{
  "n_layer": 12,
  "d_model": 512,
  "n_head": 4,
  "n_kv_head": 1,
  "head_dim": 64,
  "d_mlp": 1536,
  "vocab_size": 16384,
  "activation": "quick_gelu",
  "norm": "rmsnorm",
  "norm_place": "pre",
  "norm_eps": 1e-05,
  "positions": "rope",
  "rope_base": 12900.0,
  "rope_fraction": 0.5,
  "qk_norm": true,
  "attn_scale": 0.125,
  "bias": "none",
  "tie_embeddings": false,
  "parallel_block": false,
  "init": "uniform",
  "init_std_qkv": 0.038,
  "init_std_o": 0.00776,
  "init_std_up": 0.038,
  "init_std_down": 0.00776,
  "optimizer": "muon_variant",
  "lr": 0.017,
  "beta1": 0.9,
  "weight_decay": 0.037,
  "lr_head": 0.00342,
  "warmup_steps": 0,
  "schedule": "wsd",
  "decay_fraction": 0.889,
  "decay_shape": "cos",
  "final_lr_fraction": 0.1,
  "batch_tokens": [65536, 131072, 262144],
  "seq_len": 2048,
  "doc_mask": true,
  "z_loss": 1e-05,
  "train_tokens": 550200000,
  "steps": 4045,
  "dataset": "wikipedia_en"
}
Each number is 128 + 32 x the weight over the matrix's rms, rounded and kept within 0 to 255. Layers, rows and columns count from 0. Numbers have three digits each.

# layer 5 MLP down, 512x1536, rms 0.0412, rows 388-511, columns 1216-1279
143119108123116108159160142114110141154127158136116105126102089172157164144173143126115150075134108188101115153106111112144132081150199158129147091171132093165101138156084115085141125104129160
135135090153113107141132106149106106166144128132158082117138173123124113171143120163133124095102119155157138182146177101144180175085089127114136135168134169065116175100157130100149084131137082
084145104103144117121100152171102090130106053104140091119171135164041123145147070096149139136127115132088103180115169096131169147154133118073127133139126168107182123164120188121079146140156105
122138101094128141093093121137162153172202174141159045116128108132159106189158085110143081117095189184159091139148119145153078125135132183143081163156135105096117089143094185118140128085088103
123135118095127089072151112091162196164167151130170185118186102197155147122175105151069128200148133117124141116113111107227109125114091143094101162131142139122145096137082253104167144207105127
055099078113131161146161119167179119158143146098154182155092121210196088110112043092057080153163148098134195116161128137094110153130084192089079091097157122163081104122114111120107151142193155
142131148127207171146108113116129160184175124069155091093171079145169113127118159103117134078130156175148128140094134102091125102098172106162104089104133168136150163147106172125193089143077080
169105167152124142144114093121136119086097117131094132118111134192131129142166133084150155154100137196150164086082108170153163163145108116140195124176120177143075118160109129097155123103134118
162124120131139146147110075126061134150132164090150065114103126134102145108104116149121136162113069141109107145146127166153158141071090137110108121173113092209142124120134103091159082131107127
147064121097055069081114129058127118109158163098166188129094165127081070170094075114163102098104122089118166131130119135135144128125122096059159138127118098146104093166159131114126123182090115
119105096134110085119131166126117126170131183165160130165116069090126127149104125120076102152238101172155135192166104112191164112132061145148083179099143140060097054182154148143083085129134138
164137122095162083085131142165111132147108115167119145092151122141147156157097112055166097133109122130154162144129111128105183128074132148138151130092150116127133106117143142155128158192173149
065148097095153151100132109099176131105153091156098156119137066126140142136118155183136203154103123156145094092136139091133204160128175105087111111074134099098128114072124132089133183122183134
128048108173161138147095107153057079097140175145120171160098103157129168092141113125140108116104114098145181138131071136117090127090115111182109150144148115185151096165109130141130128191186117
141101124121125186176127137114156131060112144145175105155140102150112079174141122117127072134125096062098128135115143112119119129129091161110088104147127118128096127134142136130121151139172200
118159139164110140105121034121136139114092124082115129155108089127117082152142186084138109073119183117133156119142121100140178204142107172110148109148134141124091100075122150094154145138092111
125129036157059036124091082092107076111135124077105126177140092124087199112098133155164132090114108099089099093155178064035064095078146128184111146068112172138166135157183138112144194085090056
108122141120100144167128111161127087123120097094102075125129131049113103130152159053104083127127193133104061135122139120112167134104124158105171166178128121147158138127118148152090135141182150
212199081141204134097107103120131166137138113090106121083144132166131171151138138171145118141144103100110109176181140114111188127132105143169131123136133174105132205131101099097131105111120129
047130132046164080132127102088101089138161129138124114118111116101153164144189182106101102153051178132152153118143115128193114106173124160157129142106126088092112111136125167162125147166128069
097122186172047157163140096161130117147140085122101064152137119166153135078172102057110172143079113097086076130094112139115197142113157151177115146230127129177109177101156091121098174119118082
122189135133047160104107052123094124127116154084101162106102127130112123172146113101097186114115103103108090129153100104129083166119182115089140107114124100096100095152161119072129214107123218
171117167132120130122132091110083078128175165184137108149156063060104089126126117164137213127148152105147124108136117141138028078080152170122114096114118109159122095038129207097134132177110145
058128104132134110172140074149109086071071038098157125099162108173137173081084123128154166145187088145169143184119119141175112130124136090139135120170124136136152119139162146141147080134142100
190079128130186096108098205161098145130188130121118142083081134135152114182106130019116116124159203152166151173141113086131126109134136091124118109123108141105061068114048156160157123103114137
128113115122156119114146093069127142127136107145195150128080091134112162103124111137091102134107082106102150116114113101113096143104157158138183117160125128140131122143125111141123095133079141
154141076148059162119083101116174114122111151107104123067141179124120180141131107067066132127134131151134144140138160188118145087153164104139107106143129122107136111187160128130171184059163150
086117097128120154127136162048137175154161114179122133061062179092088099121199124130090156116115166123122078106116140140127021108109120134132125120109146118085153138154106139134127150128163159
112079184134089142168167143159117118136075148132157099104110169105143144158134082183126146135078136138111123111105116140101184192088135083070128153108141135070101091145149175054125141144130112
133119089087126176127091182132081155147076118086114074161131096096121114121219119093182134150152112099088138110123182126136091140167136124136154179123129153118144179160148109178073102141212086
117096086105175115071086106136140095168164135103171164163121106097050075152097084081123144093120134134151066110116111070108102082176124128103113134143120073135103152179085116111122161177133116
131148183159105057118139118106106085078119088099111115122177118072179070102139116142089108112144153120151141206135090108113112099130177117119070108086130075143123129106124124117132109130080177
146114161138153106095134150170078136164173135084126172109169154166105170134093120153081145092142154094091147154098103128108088107079130123144175111128123122100111163174113124149127135082176162
107129149155131094078131122127174103055082081105096074124178111089133160058096105081134170184119161104148109142108077138160227175171113105083122164099118181119143127145100140079115130133187162
110127131168155219131085098149122113159193087131171173161163170106139130143156165154162088155206148128117135136139114152068134105120104095125116129114109114105164139120131116125123119067117171
166072125142099115156122132145099130074088148211080120147072165120144106076148179088109114131093162128142129066181081125136140142108102083134167162134120210136179124175131144154089161145095141
179205107114081144146115141155147157186130102120110138110137114121146185125100148109111117116109113041108120115135154189114226141133091114085157106171133180088157126140114066097151150123157171
074145149218030069134152119107137137082137120078103080172164073115114129112154121105106105165131055120127115112161160113123163146123146118148091070158139108160095117120159183110129137101157126
115079136097188129134151160155077141133155165203146055113134113113079175118163188122141148108082152104084178109107143177160076145145132056107129132107131093102129113089094084184099126133167092
147090134139071136120169165138102108131109088112123093089142113121170129134137131174181225156137044122145116141170074142158195086116157157166178145082130092076110061145146128118141151136175125
167101138088108161142080146099130129077042068116150067134130179144112110182126137137157091122119192153113116092091116124141237165138144132135150073188119141121178135130163079122129176118094112
091180140148167104120129120122101096145115131099132129144073143111124115108116070132096085172126131146168129130098115124118079102113109112086166100139103158122090170104117155157133160161115142
149143101124151118090090143143129131065134096126128079133100078147157092141115156096098134113119139082114111184168117142116179094133114196142142131095128149105163079161110100068133153152140090
171164141134168140166089146112153161157131164103161093096139139082092153138202075154067138164077125091117113140111160091070119111178095144108165142112126166226109107092118125117121101148084112
109108103130134133061112144102139196114100156117148227138066194123099163137142165158143103079162168079061166150154132186101129119100100137112170183101131110141121104132108181126107086124139149
097063110098093113115106146103109151138129153119175147103145148103096138124098138201111106146191113125188125094078113062114104075088150149128116139111120146153113121127147095145206167105083121
117144156091109084118198159126158057127176153125130084106147140099138100137202190115163133112171124115144130113122141125162113083203091074216127161109177202087102111112093097139122169183103170
129158098114122128130082110095131139075104160131092133128122108214133132145116145135133147111157085098129104131117127110129150109164115181154135141117104165123085171083129117107165085096120147
114167114115061199135089179123166113112191155163144146096138090112122105155117102094170129115155128104197135186099108103109143089144149146093114063104125086146113162109112084149134116130159167
134132132110131121140112105113110105142204160077146097120135142060131157147119158140109133123149108136136141135110158100156104107104119162085115186084114081145119143114103082143091090196063109
107144155109108125102099109098162130148154137070148128114206153104139132091107158214168111140159148102100115133150092117187154183133107105168124087134223142147126143088136156109130072115105068
187126124104115112151123085127128092158107153150182092128071115051190091091083110139170160174079110167127110148178147178116204145170183142163063161164136162132127135109149171136124141103140117
131137176143079131146121112134110167158152019115131151165149141094173116111138148133131153152169121135113122161106110148081106122154076123157127110085130166117116209165174174142173145047095129
134123133084106187139166138122144101124172062103150125120106111062126115127116180099134176142106111168149175139119183140139162149119114099136084105123133116144134090129103117125171109147115081
141148128100120116161152166116138120059153169115152133138079142111125101154125127181130142115150106197132158104123106093123115120161155130149154129118093117108082081158154116121120082186140183
119099116164167095179139098140183113165192147144140123088135134164140176199089157112135112125171185119116127167129180111130080094074123060140102144128134089084194125155140106120149128143118135
189101104137138206114115146130148135211145078070119139114155186154156125083125085132153164126144092125094128132138110106149126179135116141098123202153122175131107109137130157095120121081167128
181099165141085150077121138165099130093142104086120110184148133179132095104117110118084144151093122120108095120154131133149072107187097148103180134094146134157146073147129131193089152131100108
155174121141103146153103109143131132155141156116127102176144108123165115071102106166101089106115156110128123092161180130057105164122102178087138082153132085148121163121096148081147169179152128
092081143138110181129106145088128106159137146106070114111100140085143147129098125160103133105106147174154100095165129134155096131091118136065175108094130169115136063131094054123188176119152137
099112108169134066158124136086063152136140156093179161142151109059144123143084104149146119127131126108134151171128079078119131139134037091134090106097131130095175155116136131151112078138116163
092120093202168185133154160127110167081152108125142093094142099116122099200153117113109109119147162118112093128114157112070180082094174133108099091178122103145145166115129141106119141159123117
139165121107117162135133143121162175169153115097134127121098147184116128150126153130143203133192112143120096128137139126169107126133131142157163102127128148096143125135082128100092179147170158
119200120140090115121114159108128145149178148170131129101135061142131103110095158167157125140128157160114133165118146155162109063156089172130154183127126122097111148118138134119153179154141148
163150159148181135111149105120115125163145158079193129108114111114124135110113138094130148127160122121110119144135133086142135075165135191128181164147130143117107107167147163117106157129059116
090130179100125111120097105104108203110174087153141098132145132111146114133163135147168076113066163081069165124132162115127173135124106116122100146077127128151153145136076149126068106147067177
108168185107097139128102086178159067089108159098099059149164121082114070177104136147153161115137106110173149119172101156116109122125133136180134085139128166144135148094133157127169106121081094
195061138122123093110093157131113116129141144162159075128171115148172133151152074169153134073161117155143108120110158144121133117153112150134113136050137182180082139094146154103063115163121149
090152146088143144100118110110154179131126226128135143106181104111108129111126115082088078121108060141139104109157071159093108094154145120114132155127110081069176176131099096086140143115107111
124069185184152087085132162145096181089130134196107126154103170140168115107128130168106084164124157132105150186077125154119179088095085132117125125168121169140143136166109124051106131101145125
124134108165120154144124146081142110120131156195162128117104138105174172153109141153097127128163188145139163128183141146136112153103143124148190135089124115172061100139135144170172092119099169
097117118035175035010160067087089103108165143105127194162148142209127156066094152116111140155081107171071142113212176130077166082137181132059160131158190123072100170106144055093141145080163175
132138143164115126112107135117151157098052131159142118130189118089126069065061170047132153109170118086152100171210120078114175111106120132097097167141133176115200164082139088183126152155115126
094120152126110150170109207136081150160131163203146148131179132161117104119097079121065100066115130147096137110092081164125068149147152143106119141132143078114144127139177140140103171153160131
138120130107133106202145104072132116115117160107058121149128146133136025093139195124118127140111146132170116100088110076147098153108096157148126131160135153109129179089130133152127101088128096
109149165070103074135147125126137147094112051136091187055137140146154159134140083153104116130124097152074093140154158078128175175138169181155133142151135204121125161130136122138159146070108105
197146072148173192180115132143128119137106110108094075190098068173206173165128152169157116138165074148147142101132120147173142159070134089161116210160110137105179153159054069157112029141081146
080125107155124120108143126117079117123135125070134119111137101123180155126127124129127153109181151133094103072128131100113127161141125147080113155154119132163116123123150135105210186100140136
217145122189074158174187101141105113152122135109123103124111103106107111146154161127111119088100108094141176088133108173086103102134114202124129187156145032188086101179168128164117135112117124
171165127139143051197124131142147135159060091182187097143131116156159117041131117111116179146129057163169142110090135185136167093098058099137146108150125080071163160176170108109172066078134147
112115159129111105190168105097132093086146093117076132154201198145145032164096138102188148085129166114137118158113188134160088169100169120125114134209143191069110112137105099151199160116147108
050121111145255116087151105135141102190185094118129139127107089132127129130170109081088142140113148105080096138127081146146060139100093124163088151122139081105118117163083167163143113080157101
136141191182086120117062089136110111185114109148141077140142134150131110157144139148117102107153153129169140108139164085121178149159126141139133161126125091133168097112138103148181103067148087
090085178159129135072106148064163101109135117129091152139130180085132148148112154128093124086170147130157120133163083100137164130176136075101090159125115107155114183149201161142109106088070111
092084097142129210121094135122134115115063120108148110117158107086145106080095112150078111081101130126118114161108099104114221093107145105116080126114131066122062098120055181110144147119124122
036125127110132127076126066078175140107097069093105133135132135199076121117152057102120104162133062096113087140106136126088123091128123093192099108145115158072136105087107134098197066139131131
192169161125183178134143140096111140128145137153113141164095152123129053118163117056133085228182138145123146098050104117114144167169171101103160116130126111132069111131131108096167102074143130
108132131106160012151173145090101170150166085111097126092182103131095131096122189228181204143108065110120042135154172107103121112116139084139131175158146123110117143118183105172118155124123163
092115140159105093162126154124144097144138158111139128110129102111183137155093100146143140128176162125122094118120136128116099118102095101205103176166128117094128090140156119147054123122192159
143084179104119149088153114121137140130165170156062094141131101123143055155102124079149145097111119152161091151119153124157145099092164167172059116090129135179087098090067145182157105137101084
160084130168157119167146136157156189142161140108140119155084206103085124129128123094100117150163194167106126162113181107140220102151118080113158129146111131114142090152101101100210187102062143
105126123100176089100101139154128156173099137113211121065151117159119120082135093125124154129159110138122145172095141119210071090145131131135132117099125114172174160145150157198152091105104107
114148127116064129051076145112167135114130055091085146123114123107070097159108118163151114124130148106086156107127145128143126105151105087175082122129136134122101165129089174167141134122107143
125131114103196105202102187068134147149141116122117108138097144119060114163113103159081140182146161163150188082073120099088155131137152107046103152099129148126161097126157160086131146116073151
135159149129114116146137172065120116102165123051167160131103066127145097178134134143128100209127097149129107150170161110093165078055116122148119127156111177138089132122149149121086045152100114
174146140189111136135129151158086106095185140126113166110070240126114144188141163138112135147156111119150138070103113130122081043065136086156145117120132113123088136152138106144132165129140129
207025077112108098177127135137112146152161154145161129132138112124169176152140060150143093095167084120099136136151104128133083120148197115179117109111129154177157121094158081141151110142094088
111124150132099110110120144159112141153146151123119123091165198156163109151110120157150169127081069176112138134146116102109137114174155118130093139073124142167163119095100089128146110167154112
116142163135111087130133130138086125113109106058124122114110155161097097154120146092115108149145094096132127083169140160083109133102139094120110146088118147162157160094151187126147115131132136
182093139178148029017172169091179103125148140042153094052209139145115118151144093153108074117192094097176146103167141141105158172148158154112114098062135195085104142094117114112100135114133088
119137139079121135129117138106113131126138111091120141104168132182100125096167154134127088093171117121125169152137141161152117159103072138173086092106122097127121094120163095143145119206156108
140133088136162068103134168175150075180160142127128137125202115127124101135098088122156180193119126158145091108159123119144155110171101138053122142180134114127175147127178094126098112164137151
149113155094116130090090191090131211134177070133155133201131117088140086127124098104178148123147156104129104128141126140151127138092122193117102159150128174147184116156164112197107150052107131
069068109111120114084093142111096092102179145129086156132065111115110160104149116151147071102113099165107094156118102077203059168135080172144121134095142076119134147104131137186163168141159112
126108123098071120155141109083115103104111060174172123133148168133113106088182182060130176107114054135164141137141140199118088148084150166126132126159125129140081140139177086158138082141121094
200134082170163173176113114130147120153117155120122148174080111125107154067086148161099146111170124100129108134206120146093156067203113186139136142108121177147151077093109089130110132118125120
161141124112139108077128095099146097155113098187130083112151130130115107173158134146168138143121079143079113176102102153141130064121107081112144113160133163120168124105160134139111134104148156
158114093083190099133131185145149155081134105113083109167095127108178170106149152132103127092141148134110138080113140193051110157083142102060119103223137070102138126098165144091127104059115061
148031105148153133142163175066122109136129160149123096143049114099120173033103124071158192149058178104112127146121083181099123170146136087159087104145130083096115144104112125132081142106146226
101133129101122098101105117181105140126157107168106143105201124126153152143091084104164156102079154196140173098088156103144079095153083172215138058115104132085079134083108159137115186098093153
166097117134093086158122151120106142142146118145141130123145131175173157068141116156119117131117128097152125110135139111115118112155187075120105142132132112140079153158157134102131107092155184
107064111134157105115135157123118143218139095110109109150168156147171094152154123139159069114089159082110124085144157128162115129135123150123068097136118170100162139112109070132134146201168111
112101175160108139149149152109140146077122132130129109104176194042147189128118103063181172113111154144108139105122142066145150094164171193180108045138119093142092049101188146175137107171118171
134108130102172154171114102140162116102147134140135140122096159064150096110120113084130175060127133113134137095156145144083111112118154122167173149109109170146149083121112108115115156098108115
145150110131160105130073090121125090210132088148088101073100097126154190130162124171118138144119200202129090156073107144180134120187166159146192101172145100107101164083143105145147134094086106
197100146139150168160090095139161160146161102108087152104127121114109100152104151132163101109196115110187134124158141150096089120091143179125172084150134127137114137158127129185167176189085152
145112143137112176133144149131103171135126051142148162159163145183135143127140094185131165149113133133119113117174114165083118166114131091139090117167125155160116167151108129164084105117144108
093075118097159094077121105133100124061125133076090058143111144072105054118127084109122109123094113111162143123111106135110128127196126164156195130125143179195113115115151171178160142116142133
119154102107128130179141126083154137094149101184110124145172159187102141120140185200222159096113131118089176146129147123140150045125136121156157068149111161065121132120153112135124065182114089
151147140111194148185180145136138114116109129175116123069151163162119139137133093118082119107130127091107115159106147145091126103083143174162120129146128209159132131101136187117115112109111151
152163019141122097108150115121132187116124131132117096132145163194102148054134048074083140166107146092085099149091135131102092162130153112084099074150128163181146147165138168108126047067119085
111107100114126117172103168080083129164128140092124131123146164134105088121135169127091116169150120182176106116072119139087139219165105125084152138072131137148144163124087167144130123165123124
212135092150090142159129145152102135211130181140164111133124105109138095134125114127173138208136201102102138144146084102120077144156081063129156119078140108135135098142109070185158177130119136
121148184100122105125126114144094156124125109123125135104120119109159165109164114073186151101112074121127110171122118176115079182114114120177172148113130061193135126094134037118167113181139120